{"n_head": 4, "qk_norm": true, "tie_embeddings": false, "init_std_qkv": 0.0434, "decay_shape": "linear"}
Each number is 128 + 24 x the weight over its row's rms, rounded and kept within 0 to 255. Layers, rows and columns count from 0. Numbers have three digits each. The size before them is the row's rms in percent of the matrix's.

# layer 5 attention query, 128x128, rms 0.0435, rows 109-127, columns 64-127
096:142135146133163135126132178109082120113113118119160128107142115144145159111139093141071176158157151094119102094117142102144121187158116131170090142121124187144120120128117131108135108131096158
123:126150135154128163120119089139161119127124101153139131144075106112160115114142134115097084143158100132104162111121129139132116116109110175131129128133138111133173121128142130112080122087112114
109:142120099131149139129116102163153115148186099115140105153134132141114121180169139130085094112161092142122154103125141151106109119098154137140132110098110153080170122120111095117086120137111121
100:127120159145121097139099115091114114080138185129115121117111094149162128092149129173145135140144137152119133101129119111128142134095113103142119122122146124166139136137114169166198100150125114
113:102181116103127148099144163123168095134148078123149135123112117140119134111148078092111065114156137137108113140090123123111091120160147149060098107105108123139202144126110147096121124164129114
094:139131152107171146140110161124116173127156144104096138123117143159104107148126114158153145059110096134115129130085092103114145164134139119146087117137158106103139113152155120101144116111154171
134:159127112084155106140105116124142145092182108085129144159163130124088153139109154162091125124078118174152138126113120128126151145142138102132137114129130120096118155089158171122116133132124127
087:098118137156100157181075118128120128144138161136107145149113127131106186132134139101140130111136139119145083166172172121135106087127176146093101111120151102143105097113124156138164108157103086
090:134123122138194055129159085127134146122107131151131140115123153092133145133136132144136128160089121145103171176154114111139148110179109112149167140098108102113154116166095112116146169103117118
127:115105086107112108152125112116147147110149130152128166093156121150126113138087116153148126144121102205093126106129132141154156138146111135103148121131105104119164123100136088132073153147116099
156:140129130114133131129164161120176086093139129106145111171120105085154041129106138125119115143112149131096095174114169159132120122137106124081124124100111138102143134138153124128121152150152106
102:148142085092136120134158119117131156103130077157110151149094130122157175130125170146114089129121123130118128154129148157092095155139116141117156133123073127090145095150178122135160138129121131
089:175141122080142135122124184113098131112129145127101144148138127105137132097071120148125141117134137128107088104117099085109123124147138144151063062114113176122143132085148126082131120143139148
100:121126123114107172125124146129162145137126118084141135107109106120133095111131061127148090140122126137133111140101128156165112146147073125074132123103138127104193159091140149134127130137118117
113:110115106141115143143139151129114059188086121143156152116106149123146174113148118110123105117152125163153138122153077136195120134125129137119131085131169130180150116131090143150140149138092145
102:109143111172137141141127105115172151126085081128152136130079106173191122085152092137157086105141118121117136151115185146140080100121122127109131175136139109127142128150153089148122146111111103
094:151166121171148115135109096089110155118138159149152098134137126129119070109142114146122133147076111095152137091162107136165165111144147139172149080102106140145155126140103161117158120093128123
106:106118141135130160115120101160137144161120104106182155101157127112106087152136135183145082135126144141151130146093142115130099126104129155123131127149127143123162131093173109135068118093110101
103:107142134122090175151128131147113115090141119123093133097124096115168109123140132144132102155136142087144103177126105104105140132129091114082141169079128114153127148143123074109132138114164105